{
  "num_hidden_layers": 26,
  "hidden_size": 320,
  "num_attention_heads": 5,
  "num_key_value_heads": 1,
  "head_dim": 64,
  "intermediate_size": 832,
  "vocab_size": 11067,
  "hidden_act": "glu",
  "norm": "rmsnorm",
  "norm_place": "pre",
  "norm_eps": 1e-05,
  "positions": "rope",
  "rope_theta": 4170.0,
  "rope_fraction": 0.5,
  "qk_norm": false,
  "attn_scale": 0.125,
  "bias": "none",
  "tie_word_embeddings": false,
  "parallel_block": false,
  "extras": ["shifted keys", "a norm on each head", "value embeddings", "hashed n-gram embeddings", "skips across layers", "LayerScale"],
  "init": "normal",
  "init_std_qkv": 0.0271,
  "init_std_o": 0.00376,
  "init_std_up": 0.0271,
  "init_std_down": 0.00233,
  "optimizer": "adamw",
  "learning_rate": 0.000997,
  "beta1": 0.95,
  "beta2": 0.99,
  "weight_decay": 0.36,
  "lr_head": 0.00413,
  "max_grad_norm": 1.0,
  "warmup_steps": 485,
  "schedule": "cos",
  "final_lr_fraction": 0.1,
  "batch_tokens": [65536, 131072],
  "max_seq_len": 768,
  "doc_mask": true,
  "train_tokens": 734600000,
  "max_steps": 7842,
  "dataset": "wikipedia_en"
}
Each number is 128 + 32 x the weight over its row's rms, rounded and kept within 0 to 255. Layers, rows and columns count from 0. Numbers have three digits each. The size before them is the row's rms in percent of the matrix's.

# layer 11 MLP down (transposed), 832x320, rms 0.0338, rows 583-640, columns 160-239
110:165120114160097112109106143113096200169144102151097080149143064139080119066159137160125108150200118182115183146099151143107149102149152130126097141108132154130144108105125113107208155145178126117091098153131069117112140135152144149084107168
104:116141120111173077135150128139129149183170108153078134164112156125096068122079162166147059168093162133149131158065147129080182124129197167127205107122019101141126138217109152106121120114107087120125103152116147162116101139169121159216111137
100:059068158106147145152099144179138182095149110091182067137074096156138200141139161120081106130174153122134145145131108037135110129106146123140122139113103122072067132177093104159122158187103146085137137122128134151153166145086140078131135132
098:123164117186081111157080133090150090126101117154116144120159122115170117144128136049128139091159187119112154103102170165136085148108101133127153086162104193082133110106144161068132112164103141127120245094117121060080191143122142140115121089
077:040155126105120096158123156148103091093149112094125124122116081197190178094111206109110081088102204164138161105101132170143164100120115151101088118080169096113158151096115120163128095143068136157136205169093090125083105149117126103139115094
101:145125158134127118141189178116092159146122085081121144124118113153129137125118125114170127182064131049112168182118114157159091166094185080135151131120161127115126088117181151133174121167130072081149169106100105171103156145113096124171164129
104:128129125086117062092155153160136172115110070108112166118131130145154052096188093117077139115132141138181138122094127115193178180085116134120102146107102149077134141085138130152113132166120161180135178160153149133066168141136158077157114081
101:126128180112119141149155122128147171113113105089122125204168112131130122096081144129112142078075110174134109099116143145176077143138083105135107118133135131143113118152134013141110136106040230175079118100123148126167172087153104177127123163
105:115107155076170100167133115111136123161151066135139104127098162101084178214142126172126109128126192138126149097096090135117119129087149131155123099151179171128161161097166116169134127160101147145113109152100131062126068088122157151151134139
092:174123133164124177125168135138159155154140168069133144108134161075116156127169182149142055112100141058180150093176127144096118061161083143068065092126104131131239120186131163106118135133099131132185113114192156118135079143132157070113116104
101:127090135158065154208112158079169111134132137156068160121124112150132141100089146104134095100142106072084110132105114111112181111124159128107086160075144123150085134136220104135164136127142120111088126141109106166092090200098153148107104146
083:080164122142141151169125142126137153078138136155139154133083112146132126101154218122079120147081189119165130172158172146141156123179086123124081082123093100099157118114128163146141111155131149164128074092130159152113140147132046167122058111
095:105136138125110157135137150067141148139131099160118120084085160127134135105118103172116100115116173151176166164079157092122111095127119128210132155121142078117128178130103141140075120163090116157185130167109111086159132131116103155095156167
099:136082113152143085167162176178147171061140143160082091111065068108083177164104159099081149154113156073148131173157074098145113177124116101111131140113142179142125143133152127140181103154183137148102186128160109186163121179135096108135134128
106:188139149157135098133136083153066112150141108110099096126166161165124096122187156156121145066072109169162130155120167122171159150128156151149104125096089142160079070095165167069169125175138072088165104190056189168098125104119158142173133127
101:150125120113071113120113118153120117086180141130128127146125072129208113071151152176149122112138161120096154124111069095119148149154108174145097140083141093118135103098140105149117127126170151113126147160225132138142109121170115145019128146
105:120156144126151153124104078162141078130133074113120136083126091075127150159165064141170093056162137126119090167121174187135171138147130119183118077107154157140047161157139165121149123127099114155094125143174166190065102062116134092218105143
091:186079080180065148113071065115072143212127088118141178106119154087137091153112150158081178172117080098163123115108115114148140163130122141127128121162081196149131104160140094155091076128112122098178165102092133141145153154132122170154092136
083:189052136125111102164140087101113131122136094126114135091117113089074102166165163182101160098106106166161103183107098161119144182123102136102140160110151114116118152101080089065125143149125149104152128115026110145044108122048160139047138094
110:140136075145168121148111099118112167180146167154172062119136118116139140120153124140145145079064074094155096140185088068128130123109116173150104163141133072100145103102154103120099151108111135153131114095123098058067098088127082132156100145
090:156152162079130112113119126140110154153107171144150141155154073108123157169113121153112164129185070108130104152104120135144181125167097142130113174154093164125129172163136120091097129092152151156187110191117184114113118102158093140141163123
089:107206126112142118114123132105128153134133098096110092173140082078087152147133115129171165119179076209105123100133119145127138116116092129125144029146115111121157223124123028175136080117130055173141147148180106110103086147159105143104101149
093:200137155173113186123133141187113135121087132086150134146122062033107175142194106113176164091105103154097187069116044083153168109153098070108172099145172181104091120086104098101178081169087147136169134156123107099103161125126103108163132107
106:071158088126129096120146096094104153106106117150137149099119126094089124093105096073179174105074114116134154132102147120160128090089080118142119140182071166101092109084142130112201160167116089101133119109172127138101141135118074124120087106
100:171127053094139167134119117142088161132084189163088131125128130119130131127122120117124092125131112110129187107140101167083092166103171118089129167204144152135131101111110149123154122135156087089171117115136126081158133197097133053112103128
103:140098170147084073082155167113176127069187126165091108121117120089134142140145117114129086137200082123125104113145202144114111114129133106130125146162079166127164105122084066132168091073119214076138157165065175141114118109182179112126124142
103:161151134079165089172110118112192096157130076177124180106143165113129125129159093120160112106059092176166090149123136167163170135155175131175174074125051172141122110129089126158090095071171154188186077115176127134141117104114170075134111153
108:148189146169073136140108129121129165131054140081169120147090098130142156161128097193130127166149121146119160128159166163149129169145107088060157185111125112108130091101068137155099175108167128088153164140158145134142143135126138097118145173
107:122110037134118094112143159129130169123129173141178121122097103108159112103162105125135167089169167129116116140096173123132084130131125049127083121137158135089180125137164179126145118138152101086107198165184201106105114121178133185183185185
095:107135155121137133169106130154139100134128114152097188150110090146132105153132107138089126163114174147132088062119141162064122127056110168088146119154148046054163101065122149175119107133133147159123088108116124090139127182140072133115147135
106:117156168124117119105121124118156093161064144153125136035147162127108178133123117170136130197131184073125120160103109167093076134105094127161139097160143109078159124104150135142120108116113106101065147223114137144151086029118145155157107069
104:127112160104108125095133088141134153150174143141141187111131055109138156115108138168152067067121114156119127122135169199190115063111198160056102074085136191160107130128072121149145111099143138133181164111121141134140108104153120130134108088
093:116098127188125119112090155122074150137166133158109120101139088111113138226160125130150158127133128185133125101126223166122075159134114146116116116111122160151130117128183150158098165208138136126079127165112114159119139131101132158142091134
101:132127107159120149114198136121162180118114148143120121202144105164076075161121152137104128117150120063138165140158127121100137176090153117145145063143134125090167124149099180141150155135077125120122163116114136133131191170190178080133145173
097:120117132130122113169109141127108125114153092160137133145109123072185154110132153176114040131175108124129194142185143118138144095104095123109130083086169120076105139104130169158086174111130182139149134101135153201115102132086142145191135107
095:129124150119104129162068169097116129054142113096131174154153090125093170092158107041144161151161149135065133128071168129090080162103135084114055153105098155120131133184124093156132117139102165116201117098063108117143068187119126125120095120
100:180082115147136128130147132118154141092170169098122163142145143077117100131101163145172112140153140135150169118108145109163117144130160136149134091157172171094107125129088133060090048141107137142114116102165092136104103102114148180160114096
103:143113103144158121122095120187068140119143073145193120133115113109109117137141136103118129145129212104133132155086094088105111157164101117176133170108120116135057099141159108151087102106123124144129222197124149216099081150108160153049123153
101:154124173093075131116103110072153089097155122162106115035092138103138139213123139092182105154111068129181088117097101161148102148113160130145198112119050095103171106127094167205144131133186100132129146080111120162044060166086152103105076153
101:175096138091125126073081161141139197111085159092122131090104142114150120135164115176154145058157187141083176101207112151174145109186173151118071136088147114164126172140092134125079145135198170130118151150159156205150139029152147106127073121
100:122075213142148126105098113123128151109146081108112174125098075113167099116115158138113139167141097066152132130066083100088154167135107134135084120154196132067152122127081107089168119143111150128174129143115155136127060184117125116137096137
102:064113125107119062109162138162128129166132089118176076137090120140116098106073174181200150107054064106113115108136128095155105156115150059120172115101145130185157104166238106129137056098161119109080168086095075052132122111110161127136146143
098:096115095146127160094106135137046083117167104150091125115130140113083124109100120166111157168085167137124077119151127147143121134083158112134151110163115129168131115102150127092108126178110098117132163114115112063114119064171080135117138124
098:100105146114078057160071086155173101184071122099120124123169193149146106122067126173168195181151155094039068161119142115135170105191122102164149159108107096109166126128143136127161151174173169092139133147135101067151167194134109105142153107
106:159118147141136096138146115119092146064101112118171193104131130222176121131134109114112153129157129120159115104116137152103163161100130141157139140135118123136119108074132084117155079175138041147132035082137131080124054195137172073129094128
098:126149145115082103166139172076090108146150101177138172151171112161142077132124103162202127104120156154187133160080133137137165181128224072144083153083124153111067135147122110130104179166099107112145132141114132145106124181144133178115197113
104:177141141116132127136090116122124144137099163130148158076121099157132167142104121137052159160140145110163144129096135146134099136129121100149182141122137134137111166130103111129062119144103120130116137122118121070100095108134144185165088126
095:147130110209156119163147122172133163140125170061174104137163118170148103136126094120126118131118145150163112118166149095119137179130193126136130132160126131119108111127118135121099167125165110107109167106146114129154141204119050094163099131
106:125125151149096084093139154128132194145146134123151132165173157115106163122194119154093146136179170098101159085097184191070176107120138215112093135162055129163127119124113122168160158107125110126117136051129200115124102145180153165158139127
088:091128060145125167153110119129148123152146053124184121158072093149124114115116136091114159126101147116110145151138117089106170065087140128130176120099138080178130119142156078233166116129114207059112101201126143154135087138105016128114131153
110:159177171121145157159107121100133125142160100145148093113131112074127132129051131098162169083113101119236102104139156117137133171123167075149108145073093141156083140171113168072206102158150188146136080173133118221162158117144130102196132101
103:146144115192082091146172117142180182156166167158131156146194119102106170072089143123102028092109158104103118142112124168158071070157126130110143128147117192164212123155098138143157142102188134134111136107105145160120121162098132134143133130
103:124101110118089112118074191108121088199090111117095105125142093108160073117140062130145131076170106194126170194131090127145189107114129107122147170164089136156164142129191145136182102145172200130139132133164149121135146195154157149146105125
085:140141158155135184150062130041123157060128138061135137100101098159141106139079120073113116149127166148146094093167091172107110117187115076120078145174078103116183165124135127170159156171129125095144100119076149086111188102145123164139169087
095:099122100133174215100076143160130122129182150196160058106135081131067106156142115139083142075147104134147209152138122104099118144147208093158123128136162157108164104074145141101131103126133088142130128121154126137086142190096179098131133204
099:089182153168110128132149101125074123047072119135092116139108106188118169174067109145108146142130184149102125103120199152125159087124127109075068145072127132149133143127095123119104115140101180153149094183118129095112113141180174149169188186
090:065147114115114151130098115134198090106121124129108086140102198147143184207081147135173170159241141098149145117107116050098138119097181062183111110152122194101118199128137026108085172158116101117154144130103164156132161127180156161128082102
093:152099081141146148121125143123108157146143117160129095087138089166076155123114071101133111124165096157110131135098104177098082103147133165116133121141119223140121145095134159132183121095172129136124160102138092131126090151123117150133133127
# layer 11 MLP gate, 832x320, rms 0.0394, rows 584-641, columns 160-239
101:099141106148135185176074120129159181157072095074144170084103108083081157121135106119122099169137118133111095122122207132114082088186130097152074124171124143069079120120102138140153113129101116137108142152130160117149149155206130143082116143
101:105124164108121163161101167083097151107141066115152132097131118146086167111166135078166137135110185179141124163110193136128146122109112087150095132189135141114130127106137167112175084180136173091116133116135162095132112117144099142120163050
104:120153151116117173152059148135125168128133132147123145152086132113094093141154156139155092204125118132106102123168126141082142107141149136152028158107122109137108065114190174116101109111155099138167088155082149141126097111132116108054080097
100:142137113047153127081147123119127163146114103167115168138097114163123119121170113135172136158110146119150145130094094160048100145129111138154107119146168133138125103170211141153124077111177183037158133140099097116165117093165111102070138143
100:130249153146178157131061150118144110131116130092081168068152105133117177117191110123119133179208166153138081129089128175066104154165105153104069119099176136132165131157157109124111122101155174146139138122114091106165149082173073133131116107
100:148136127175101110151143090084117172123163085158152139129120171172210133094123121161143106136092124195144128114164107174149111101181123103102105114130077140140141113215140135145188078136111176109145152143062152096094051083140085133102156125
098:109139129121161178138116139160111178106142119177128085086113122096137114140114146094154145140180131148170131157139103142055101087201094109094060065117125168143135136160130071186152130122112064121095140057114165147131096123201083155109134183
106:100121110101094156147175172116116162130147150104154097142097106128122070135126116143134125162135108077115124140131148200135118078132127113130061163170109106142140091130175119073083092106151157126109148162119114111132086118144109163094132093
091:126206141124111140167165131171173098109114089112162172174169096095152130085112119130150155128184138108166105082150147170119140153138058119098072075160168136125154108139142116155102140166124154132164166138176133094090068073156084117085095130
101:104119133115185141086057166143133110132121056124140126113085168143148122069122098077158123148161132167140133126131133136136127100158153098148047150133117087125126082161080145148138152122121113116115141150134133113138090131153066156055081140
097:117132147057140145119108140187119155150123152139131108132150160096134077102173152103158076098158147129137186145116126152096057112186132100129069076161151095081127103164117143106124069125131165165189106098226127173161137072181134143072077117
096:155135109054141163111107177133146145184072161082161172119173120106097100091135107101137173176139142155109152150122127129102093062141109120102084136121134101121140098189176162121060106120144167071131151094150151153112151116159149123144027116
097:100110133155138173165111113120123152158144148159142177128070183178152108149140127111130122130189123127109156141171123149129142096211068137130121138136136125144163123110133152169122162084103090120153118111159162102128145106130098181078089085
103:155169086140115166190107118141142138222091172088145158133099104118133093079118122109154096156179112130165098113121165142142096169185120083125115087131148175069187127103124163139155075167085138157114161149139141113132164108119120180100138128
106:144165136214180163121087138063167135152082121090153138146162157196146136070108122122149089180169114122102160126086136095111102124131126079118133095117126145146188113089129166214136142156108103130165134134197175126180149110135122170132110118
102:098125140089127199150080127101140110141142076189115181113126199134142148063140109126106131066116145095127146135148187128160158104167120164148087132067127130145153091164138169148182118159088140145102147105144135076151115136135071167106109188
092:136157176082133171118064154129130158172149184071184192140061098127161119109105072114113126165111142120181116170148157151111126108105099096082088150149130108121138147106163161129058148154089137132105223182149129085102134082172105161113123131
083:095198139109131202118103158188167102208102171125179145089161155154183149131090125105145074154142135095079168151095150153124109046192111112200121110147171122136158103173146127157181139165102174147188117148178159122170129123160136136118083155
103:122145149118133124132173148178121183102144114173154157132105072103183169117204077130139111155108147107147128146121193164084080153167144106060072110112198093144116079135166139178108094146102166095142125120119130106124130113116083150122126092
098:131146191109130164157119105134185109163188165089125142082130119115087103066107143160116154107156140144181107101119145168108077138164150121081128148132159124099165119154195148149106137151139138109156214181105140138192170108145091154114117069
088:138167147119111111138082105086105129119096113088156167172115133134183128111107128128173135168150179101205170115157135184055164078161109115059039153132100083124168112152093122143136137097139143088133141175075143163109074108151080193090127109
102:115169137106137182098129113146135168138110133079180141125096121118114151122145137159180148148157144103130165096114134110078105094117132117111154141173134068099129110108131166149193141185153139123201115126104113110137166095137114179108105066
100:052119130151120186147125138129160146101103112097127193117024072111166182065136095117149127113119131102155140164105149131118125120169090091124091113111179102092166100162185153134116138134121129162157137124138116151204101130144106146089117146
106:077119159177132169175112181120168226186111131163140118152151103162123099093111126151192064131136154160138148121109144163104115083100067136093121059145193128118123159162157139143176085147118109125135112130116190110177102125134086135121098107
102:116175128100118119146145150061127140174115086117134151131125147198107118116138051123152122197132144125184135109044117125118096161095147123155122065125092138169132118227175157162137091108154158082186170120120118109120152143133080132095089116
102:109142207188144147140180149112153157163136093148173069143121137162174136074144116114131109144159186111127181080148107135124124103158146146087124099135083104187127104143120140134089118116139148145132137154106146100182133157180128191115068123
102:109157169133096137155145167094097139174103101100169211149120166149129144113183113156085149167145114148116122145104164142078074129162107109044077074085099142122136088116142146178111080176141146141129138181172128137117125094155091133119120112
101:089134169095149143122086164114101189209158122119170141180096154146102159120055101107167081112164121176145133116169140162105102131213097123186053106153184102142139086127178110170106118131058127107131155124084106097189152143175109172091145121
097:091125156099158135155122154101156178190106139126193129161101146141135203133170124081150118154169137216141158188138145141147137151176099049199094130132185155161149154189118131148174116149087162115141143125104176050141087068135088124101088100
104:143177105144165133105095180157150171099097139147166120152162112141121139118104100072125094114102156142114087118122151143116122126125056123128135087165171128105133113140146140169138135142101141122128136107132122064192147101123135157123146126
109:123135102159107105117113115140227164148083031145120139145151131186152152103122094071185115185155128132127113138086142102119112146100191077089112086150108163067151121131161107103078122110139102090105151118148132105168170144162096150126114093
092:141113189071091150135091120110141153109108132112153160117156112102154154071144098123164127160165180163156045124194134153091144120114150062106033055100088081115159140136152142113136132187108150054152163116201168158108070106094072153120153138
102:172109117158124173152106140126148174129119137135187120144162164134086119090117109059154122153165156113128066123169159127084139148110161067172097169205131094129127076147204146112178101103050154145105155088095112096212136119154132178044118127
096:079128206119182174157130132101157155119138113080129178088073134157123177121201134107138125185162133111142118132167143149030117112138132112163108122194155084096134122163170120130118124146106109092123181080162123138104148122152151161087140099
093:097104155069126148134114189137122143126097051155130113082102133193153136112134137137187096204107172141085137123161158205097115126149104120143143145132140126090149094146149141112128139106147152094121120147183152151161100110180105138092115079
102:116146148115108166143155151124129209130178136157109102174134153139091123108112095093144100126178126170120106125069139149085072096148132047125119118183149172154107127166147146182122114150107172138111122136152148066090167097136117184106089115
099:116094169097091150109097121085160167106077119113146113174101182139117192121173084156141132118091136157125119120083154128144108138127114058141116097153181190129142095135088147120138144124194136149103121096160146073095088108176063124171123064
099:132151106151095161192150125134099113194107108057172116168079113132122121130156109106156114180169128086167190143133156168113099165142164148187103061212153160114141127081182137102126114164082096121103133131075184122141101070141103115116113135
104:108126136079147127143164119125138137164142145101123159151117112161150134141172110084130154150178159155135120139172149089089128133135092091145117141168187084149088122170172141135062103119095173134103087204099163050117099131118068156123099146
101:087180160119087130151093154112102133125154093129143126111095115171156151089149069152107093143130234141127158114183142122097140124120122143102116115203134151100121128137162182124114087166133138150102158138192145106169107133225115147135097111
100:074161119104116159136171154158151115105114144077174173143117055124107130084094086107098107089129123155102124122115129131080147094122101157111062119193171131073140120180148146110119078125134114126156131126118172121137146107104110143132125118
099:094208102161101149187052168137189133171156163122119169114087117129114085140169155089128088225126142138125141134119148198157087163093103127159058109165171151109129064121130147155116141164097103135116115122132165099146092074156099212102131136
097:070149201076147173148086138144149166147119127138144111156151149126165155112172095147149107144136116139158110159089152136156089115124136108123114118158141132062115127158152151179130138145135183098179163104090134111187122146145109211102149135
103:108169164151159129129133177114175158084132145082162157165184133142079118109111152106096089101128113106114100157088173144115064104162135117151082149199147079115134077185136181144085073139116157122154093147115122139213111109187094124116143133
101:102097113116120155107084178138109113171158082102130094144148126146107137108115098082136099136145110115190153110046173110091108140102157115114092100129135155162181136134198103117096074148170158097203175164144189079150101116180070128165120151
102:113115146132087164124102156165124163156134106139121122158024126130118125157137102079142076184113098098122118096162152165139103098200108141190112147123183171163126109109141166175097101133110146152172100129133155134160151098140095180148078203
096:121160132106126163171132205102145128151146132081162127100058121162124114095169109113077128173149152123140090127149174116059106106124171164119112110113150135214087117131182139135076179100166118126142174170148120075109219137143108143100098171
106:104144115151130192140062103136168153148155170135164158168089103182164063164161122118153083111176148171148143175077131098118103146130086119135095092126202121113106071093153104160137151100175095058104167138113153128173112117146071102118153108
101:142167151100174157139174104101116169128103122150150110081137146087114192120178108186124089182076149187139107071135128115105103158158105072098103119156121123121134123111110112136195115202145121118171162154112201127221132122128120144084130130
100:150135118076137161162118130169132154123107096116162139179071128140136093138176098096132125147170151113187114123127126131139160186180135068098137099116146146136110154199203120141154097162110116096119133082100163082185112082145047127126103124
102:126172135066145069134110122085114171165141138114136176102153134141105100106126137092179189119083118129138186131110155165108124144149124153129075127135138151061121106166119165151155103139110116150121174181029111144177136118119097084106122119
100:139164201101142181122124161139129102123154088159114185173096148172099123136175140118112086138112148176119166138115181191160161101126110107085148135180087139143140148181135145153148075082123161116097116130150170156139139095110087179110140137
100:063111126087186138148151167163111152211137144134146120180161096164097116091104097131121116151152153113089120189095176100119121100139111081144112097098146145128103128161204166142107107158084105079124108138044186101128188153173119172050078080
099:115113098102092160141141154148147124141119122143122135080125122145135126111117098114105067102146220136129162084120159124110066052135134075134092067118120146123185135126121108207173113144101114089186138095140087104173150107198112133153132107
100:127129204097095153106058166157174086123075174108147169089110152097113141096116156120161130154143126173075139118135145105085134129140080124111095115119133156134166103096138134147200093150150170176181155089120176096124116113176114169093116106
090:102198142123107149185136122127104155127119075128122164192115170112103089093172120113180085198145128096186136178092127128118077088110099097062052118146132128088156116204149164116135129133130156075143149162088139087086145104150077131121127134
093:129179144115059185147136138111178139149142105127120172079055132188116118079117053106132150137134102103140118116110156171089136089110183097148094064132185172154151080147164117153148108181150133142155145095152162122126139098135110144169108164
110:109109133103127127120156166054139122145125094080113115141074096124116145076137119070175163177142116134112163152171104168139109096149109115153101086184178136122145172147131131141203094177118119140158149143140168099116155129124091132134088119
# layer 11 MLP up, 832x320, rms 0.0353, rows 584-640, columns 160-239
094:088141134153139180129143147051073105082046084080104179102189113127133115158196139140073075120131098178120041108102122126130111148138107105093080070147160097149101170083083108106147095153109120179149132102107104134106115126114135169141119090
096:074148106127136111143144131141174109135113153072084175144190110087148100108142126130138190170163100100168136145144119129139148133075118171109114095104170104073114101173166132061149094135159160133139127144075117126071156157117126116164125167
096:138172136149158068154163117145111112135134140169135089126143125159154131091160087069032174056171113081129184144143146106105091095139126129043116089150136089054092202136037162139116157123109113182119076183157158036095092139164155145142135206
085:088124127107131155133073142202140103118130132125109089086128139097128113138158193128088184130132077113124156163159148082106149095117113106109141142117126103163153158080128114105091136109105056210112143067161187180117048141185128192106127118
100:141136141160136186108120132140169102079135110134090095042212111131116187171170102116121168149149160210112088110064097112088159123154089183166141123132171137156112149128122103120106157117119113141143117034144170132160146126156102106126135129
102:134082120109179093116118145134152138099091113128115136153189117160118191138113132151185162109149089122131125167115110086196082150110100216142082138135166072160132149103150088073022047111155075158128148226160112187171169153155174116166104157
095:107080102088143110174125153126118153118121179115076142129092125100124178103187130080151163156147093114126145110129132136148123143125154138175138093136123121138140168141128052149176131116168087100104154106089138113114095095135124076135104160
100:115142131122109128116108073096167182120136138165122145131117123150121131149055161137133110087161113142108160075106105101139120133093195179137163126085124099118147114105164082102100123173097145197158114150151081124160127112126139088095096112
090:123122141135137130189121131100200161102128075196152078191120150141141093088099181145143138145134167147140138044067125118089118114174161129083137134111184173102129162069119089125130097096146147102176145181079145101154126130133113137159174093
097:119124114169183092132112128140097135151119139176214125105085091165121077115151130123165064156109142164103104204129078054142129104154109164127193150163106074110141155115120146116200133088092120115127078041098142122139140143161104205107122107
089:122081079144105144147081120064116087189130159165061161154086127122143118132136082173083162174117165115124120087164151103108132115102086130134149143094095160173089131122115144144135206116167100132150128157087114101101132164113099135161170129
089:148171109132095100120183103208161115149111155130111130180174083100141114185136150148157152140130110095137096119142106126112105199105093151132122114116086112121096082113110121098138073105207118107084160123141141178104138117149152123094110083
098:077082086167119174176124122147146172112124154118142146099039118109106117124107138131152173117085102106142161085190127096087105122156100116123119134102092117147198112116121130192118152102139118128175098090126142119117165132142118179142078145
104:122108169121184103114108139060134148137119103165107139106095098150142169188129143163069135167178177105165116158087092125147137097134140172129104095139131083121121112134170107097134236104172125103116177155082161103144088141128153103120125081
103:129154158176095134188098088119169182130183179140186105061137121184151138094147172179102143124127119096107115117088174108129085156162145145153163143121101131122145125111101158170125147119145085149161104120188117161156111156115157096111141107
098:079145112089084167189145186108120120156134128141092156102119107127092167136114136109149104120125155170154134072196131146100108081175107167118166122099147126131201170115122164126110155157121144070133135071142159147170161166093126148135150170
089:115170089217132136110148111122125116151133143077134096202084110124114128114199082116129167113193169113155112162162186110168174129155103116126100124138142142115120101119143143094118120185080142175095109212126147160095146106092122160141100148
091:134171094121129142089150118217140071174132193121136118066186157109157133160081159141094114103124094088071175137109101102167112085147131123196146140111151125143131117150087100128167180132104119135172068151182122160150133165100193094140119176
117:123140093174120110088162135112120174117130078116097152157137093130181122098172091091154098138101136127090104144119179140113081170134173121102110123147153111151113163127130121149100049124154116133121059084093104130115132156101148121116126139
083:150122134177128145150114111173152097101145170076163156129102103114141154118128122113088074204167155075162130143120148084135128127146141104121090114110124120111123099099117116129102146172136116131095164091138225135047132137109156137131071175
089:095175113166150106077147120161083150127138100104125072202166131130123111136127102121128107113179141172151123092135132158168158141142161110162096119175129070138144194121124021157118091123149076076177154092104093121132153155129106152087112144
085:108095093149077106156126105146109156136157116160145176135133098186125117118071128149059112112105161125118039121141182158115126147113113197169101142151101094156101116158106160155135091135156142156097139070092120115127116101148134109149090126
111:140155167061094146120142130131124121169075140121134082131136155146137080106048169142125146176100164103114096123097133160145171144053105151107109130155094123203065161124100114069136105128107113107159129168101125143096121121164133099194125170
106:108094150186121108131110139146134215167122094216102097110185137145117128073149161147158064103161115130135138152135097151118157113048102124107153127145198173112114127161141139159188103126133077083095106143134200123189128139174112139148117136
101:083114170122114137137115156162178096104144137205169145105114139088122110134204076119151118166169129198113169162171182154174133144104110072111146088150187114105135122126079145134139108143044170112168125152078091143069188090180123150149198135
100:109046174081162127130073084113075153109159070135127063051107105115188154167132148149088112097121083168062085111134139119108062145177106107129049091125177147168078125061125119151086168147120110092135171107218123120096137106167136127109137120
105:101125107121114133170103186134136130117153165134137136089103149153114115151155144121115141159130162079114150150138077178105145151090167111131206104091106145184080156103092081157163141152087152143107124143167109176161121128123133108126166119
128:131147101149142129151159117127131077073066121135132169095164081145170140106221148136119152176108174073110138116084130125101133117069155128067167132140054131096156188176129161118145132174171156136123105107183176102097122092106125094129093141
096:164134116152092137089087142147149083093139164142094141086136200098184098123084153181113093171164149107146094094107121130124155170133135191104151084117103041108151163096120153129101145108143137099111087144132122091134079145146139177168162125
108:151118094152091103208128136163155074172151127110100137124158159121095099096146112194115136130124095035195129178055162159117129158099181173110152088120058117118112154140157140123174152123090122139087133169125177114139122111144137099127111118
111:146088109189135089148141115135120129132193080115101133078111173209107164057143094100196134104144102146142171115102160182144130109152125167138150104145145129145165137088127153117151117101184186116133140208083123101157125113144134072072144136
092:137067146071119107113044098154094167120129120114169169117157135138054171100193126126130128128103102207170128116133171110124138158124098120100124122102054117129123092150162182141182169161110147144167133159171153121119128157122100114154148211
110:121062144130151061132146075126131109123192126127176063172118112146073187129155174180097111101186070114112162111151095134136082083054193159164185125128094216106147200146098168158137161158136185107106077102116079138085140102103100124184163125
094:137105126142143135070135107137138100115114070079153151121162123149168128169153113084129161215204116113144102067163129184075066110086204171215091084078121090137130137113126141135149135162128093144134096119197142131096168170161124115174118120
099:144152129190107134128122077162148115190204173054150192095089115095114094154113120111131136037166102119161143126125117085123148171112126124148107116132145186103130139098125126135127079141047148192119102121083093076136101094109141131162113188
106:124124131137080106127171147100114198098201162139061089173180133116073125145118085102100115104179099164089111108063135114102077148128137067097115105153138192171123139146103154145140127152153142144095097119123130063102156106098153178136111115
096:140136123181139076107173167174156100103147158130114126097149151044081062144093143124148150147161059142070148152112191095136127122152136108127157150161127099157107111134123127129203111104138146123166112127141150176126175172132188161088130150
102:141121079134140125189125150077097064169146133090133083126134125168117127158175122107151133100125098079145110139135115156163091173135151122149155058182115104101160127137127166092124174199128144151090138110120170093126094142144130104120086095
096:127125106154137157149102098172147126149174139081094120187104097089138081144161161138155135102107154106174137179148147156169158092116162180121145111147164091126159116139138139128202128103176123100100134113068100109147060093130128104129134096
097:165100105150146122143155106158081110105119104108137060118159106120096171137163104157219078080138175110177126145115128109162155018120166129092109133184086137152130161128167231209130143125084139071146159144065072154139107136125128152144170133
100:104129148078125163124120101141091110096164083169183104121120189088155178140147148169146103123105121150113093153181157104107059142160090114097165145101197131080180112130120113160179140113146110118184168079088180121100131184150147165103133178
099:136033135132155113138110145123150114149156166149087078115115104148165160164141139127125085120164137122121140125120124088172069162132148193196096129137113148039135107153146139144131193131167103120138156181156121126147141128159132118113121179
097:233145098151143119132170101110114140148120136112120185167102093140130167117128191086135115152139158163070193154131087116124134140115102096096175159137145115184166166090092126112157128136101143147093096167109140122083149089114094111182103104
102:136179145121097146110196116149132161149132124157177162128111075133162090088117096232159128177116130060119163160127166149143200173104092183120121100104139093141056140109123094124098114102138126150155105177104142085104156183175132085154134082
100:140094117074143167076084125161113096140162113095123125203115159139153107118093142112209120181133061158123132089118178133110099123075116063078146168082142122132119106171113106212112110089097092099171141183173092124144117127113126147130132135
099:117093132099241128144150107111134120137147144162098086054147134131086149114160159176096165101108105104157116143095152153182125127088126054085106106145103149082128161158140158114078162141123092084095074162077185046111188153117141106184161082
091:160101145074101143169105098149084123139094073171059106154088117082125165121099173151164133104116120158135198151136147137143163101147117123140145126093097154129112121066093095125163122162122142117172045145178127117123133079164158134096164097
104:139138126140097080112138064137132072166092121077090124135117070101114154141135183160182090187134115095124148119120121156073133049111127135124129085084108110182156133112096186143108179096079096094130084081162126179044166150120112106081123121
088:111046092152144131138109126132210142108147201058108133110147073086128199159116137145105124141071154118163085119101158137155162126096179084164108062112128144163073133187081103094156111090127136137082073088122110123135166131091128155157141163
121:164151076088115092116099121145133157137125087132122134141097129093120090108136152113157132113148148058130123099138110123132154204154150071085153104111140158180087186159176131170170081115103110117101092105105170144185125119111128154142102145
096:166070138152150125142111151116165113170199174164098135127137161197153105111177132045146088120119150104150086112101130144133132058154108152131124143128164113165168125110060100131143082169152133101071190116200122152142144131118143176135152172
096:186134095106154104129114149116066113114126118115147151138172180114126157184125187132165075154142095079121093170108135101146105125119107186150110173119129187105144123067145150129125084072122108142167067150135146136078165055142123097117162126
103:131156114158141145152091087108135109044143110119152126098109178087194148156127069143134122133132110126177118091141096160125084171113163137113108130138151050133155110073083106084089124099196134178147153137119104135191034118147107131170188102
095:152150141101110163154138131111091166143137152138108141161105109160180146134117113137109065116190135124127143135119177121057129104126115080155122126100136079117163106076123069122118111090096087112198153153151090141108122154165140120104164143
090:136069143140092130158144102172160176134146104156104140135099098117145099087089138158106158103094103147117129078154140175095129143100144144167110171156112082121146090152127092141126118110124073174118119085057118121176113162164133100014127156
090:099126122020078105107094143120118133178177168167118102171157092100119095090144157138135104070180124198146110159095094163128124131142127124129191119135150163137139173104198101157169140142126047100170058102181172144117093082158120124121082172
085:105156094099100108146096135122150155123081145079147140149136166082109164118140204147125116136122094094191088105107164080096145148200057150139104088114120143096061106149093125135084168119148118122112099158113067134137147092141117135068089124